config.toml
n_layer = 10
positions = "rope"
rope_base = 10000.0
schedule = "wsd"
Each number is 128 + 24 x the weight over its row's rms, rounded and kept within 0 to 255. Layers, rows and columns count from 0. Numbers have three digits each. The size before them is the row's rms in percent of the matrix's.

# layer 6 MLP down (transposed), 320x160, rms 0.0689, rows 16-21, columns 0-159
101:146088064133163096170134144116122124142131139146152125118105131088132121118085146122168123133120144109106092113161181115156144161127113170119086115095118114142125106162095174073123136133142108117091088110113128142155129136135158135146158155144112079152067132110141113175161150147134132135136134160143105136156153137101160164132106135129157163162135132107121132144158140136131130153138123126156120171143157139148141164160183127156115108117086113151128117085119110145102113109138154
102:125149103084111111103109136123137115132124113143150140114104174176104145150134139141133130142143146099110160167129144163130158146169134128102091137181099107154171096164158135090107167151132164118168100130152148141157122145082081081132091142155120164129097136124124110110136113119125109125149170138139153118095070120136150108109119135148153154118136141149147108146117122135112143161178153120102131105157152140144138110125120154112149120106158153100101134097112187129093154173102149
104:157147112145107124116147144118141171121144132082078120143133124156095084153098095151160138152115132123094124129162130148075120180199132156161132117140110128145137157121101143082099091145126106100132132108100104092102160108152123104108160146137111092134167157117103169146151103113114136122102154112123155132123115130088122163155159133150121130138172138093140130120114098153109131132116092157086155143105125138157154157131147159134149171171129110110145131103150169095132131145147131
097:152114121128129194128120093096109123155122098125106133092133175099122131091160078143127139167146121152149130130096126137141125131148168186129155146131129107110074102136150158130133098144126108100137139118129132126064120102092106121154119199121145127119128146121102145138086187112161118133140132106116159124112132124148116175113124173194097135134098124157108107136160115118139114170145130113103155094108155140108112134143108111110133134142164132089127118128145146113104111172112104
098:094138131142169146143129153169159116150110118077204114126138146144144144105140150111141123124117111118148139134156072130182141139162158141137094116141146116082113124121161127147107096139133149116142147160146150161125107133132177124074153132108168103122133119114167121140161134124129103097113142126119130118125116129113143130111177171153148182136190115099115163142147096163141101148120124153148110110130105091102135135117112128192138178126134162097126126135121172105121150128121123
097:145108140134148115110118104096128146122099095141107139102170134136129142109120115134136128141129155081136101114100123162144137169109145109116086123096132163126164144076162144160106166139119088122085102141117142135126157145166151162139137148128161117126128145138118148171118102128173110178133155134160123123201187188116113142085108136094134089108162129129135144149147160130134146131145146159167125135089142111128073157140166128165119111127169146136141108125120157118127140106126122
# layer 6 MLP gate, 320x160, rms 0.0687, rows 17-22, columns 0-159
095:158146099156121108127144158111107110151085124144116126126107148168121127117115157116142134133121179156152122149116128159109132089156179067165085126165125166141129098105166129113129126103159135201125135147091133120176108088131146115129104130131122141140132157099077110111179098146120147147161137184138137102127122134167117111109103171109157093137137095165153140103116167098160112132115157124134132128122105122123117103142137140143110089122142132111156114148119102107143179119120149
102:111128175134173088114100104126103077139116155149148150145088113104098166132162150133106106123115154157155121131113124121127165105114122097087158143098108188137110130129133091133143123140102110154108129158159082144091132136140142101139114098157117104121152133134127126123140154112156123087112103131119123119123103136119088083091153113146126125143180195078144157084123167106127142157126147129135089137105127098142098131125133162143144139108149186139122111151137108158159092133134109
104:151101109096120098139083099122106120164106167130120137120128118139113123156135136125092149130098091124118152115131176115106075169113084130155141145123127122116158098123140125100077088106150144154143112201110118133173128158137149100122159112143105123098105140136125089104186082154117141128150119128091118118156101131114111137113141137109154135114191112112129146158142109122122153124106139104096127171156156129153148151128140161140124141103103116108112159134136122097108197124093142
107:128106111107109111131129084148090108160170149111104103142114114121111140126107119116173131121178130139143143133109127152145151090149140114141103082152100096155152147121130117140103128132092134136108131159160155114167097133123158081150106114100121152156104135089174136130162110112110090172130131167118154162123083085150142135095121096130153163107112162140119156128132096125113151109144197131141110163136158146133110100150145099125131062138100130142106150116092100130122113161124162
093:145121167141131139097087144137107128171107158139166128138111148134154153136161177098094109112116114137128121142107120105128128179120134120123121156162131134098135129063119156125131126116151135129102153149127145135152148132087127179151157111138132146135127115199116163125148156115150159156198143126109137157100111149108125120146109125162104112128145089148113076137105154082085113103120152124130108130103073130150102148115144147162137104144159112103138092108160132093126122167165108
100:094123118122141172141121167110107156113126154128156153118139152135132140136082092129168150108133098101121153091185139171112148104111113121143142142168177109118144104087130134149139126140094144134122108103124097100106111096160095102139140137126110145135122133131147104103078140155156114144116100119116161116135146107086125079150126149149110120105097097160180119122096143128129132115167113139143153117106144126112071097123117105177138100138082155096120075134122091117128112121086171
# layer 6 MLP up, 320x160, rms 0.0691, rows 17-21, columns 0-159
106:076135136128152149134138166101169166123132150084171094093109109183130124138110110076119151137125157141086113160121152099111134142094077128129108128132148093156101111124170151096145150082162128122207163123147120126144157106113129120132105137124120168087166124117117148133145136141163125117140126142162141138141118121168149106151118163134129148146148109096098168135083106119092104139106130166128092132132128169129115139149126141136123145108142086165121091147130112110111138137141150
104:129146125122143132143128090133170122132089166112186090124132138115155111141168117139066110163081174137137115127137148135135155130140179157112130128135081110123123118125127132162116129127134152063136117184114122107134111103098114109126171170150169122113143137195120129136127145139135114151141107136166116126133121103089148150126123098144125120073095121070133119132138155142117121113127135105122178090147135164112126117164131124146155147090110156107146103119107111145118102159080141
098:096133125107129163125112126134135105086128154124091122145152125118106095110118057082145101121068106121163164128105101107173187142132126128160120146113143101107109140097116127123129149131101111116103146134124133121158111056138155176110122115180150109160114114125110110122086080118075120122111126131161112141137115124138142143148149151139087121126099119134139137117104126136104123171166141135139123081146152113129120144075126159112148123114134098114152125128145140114104059096141130
102:158103142114122153119136117119139104111141145142123146104147106119098136156099136144134148119154133127134098132097144157141121102151151096135117100121123141150093168138113142107164154094149114132076122128106117068121113143130106109125129103152129166117170168098138129119130192101100147106167053119120103162133097106127103090136125113105084100110072113143124167109094124117143116115107113132174170133074141124192136132162129139113143131139111097156145126169130088103120112113128107
095:130153144136119128126184174109121128130110131140126148124093180115084141139105109102135121103117112155156162125159099113121132110120147115136141126115134113126118114142117129117131079175135133137135115099135099142121113124179119109100093148190136131125155115204167105123123146122098152141114116169137161114157144163116143101160073109127167138130163084159140085113098101127136165128135153154142096075153105141135151131120123138169196104105124124140140101138103100110137142127147106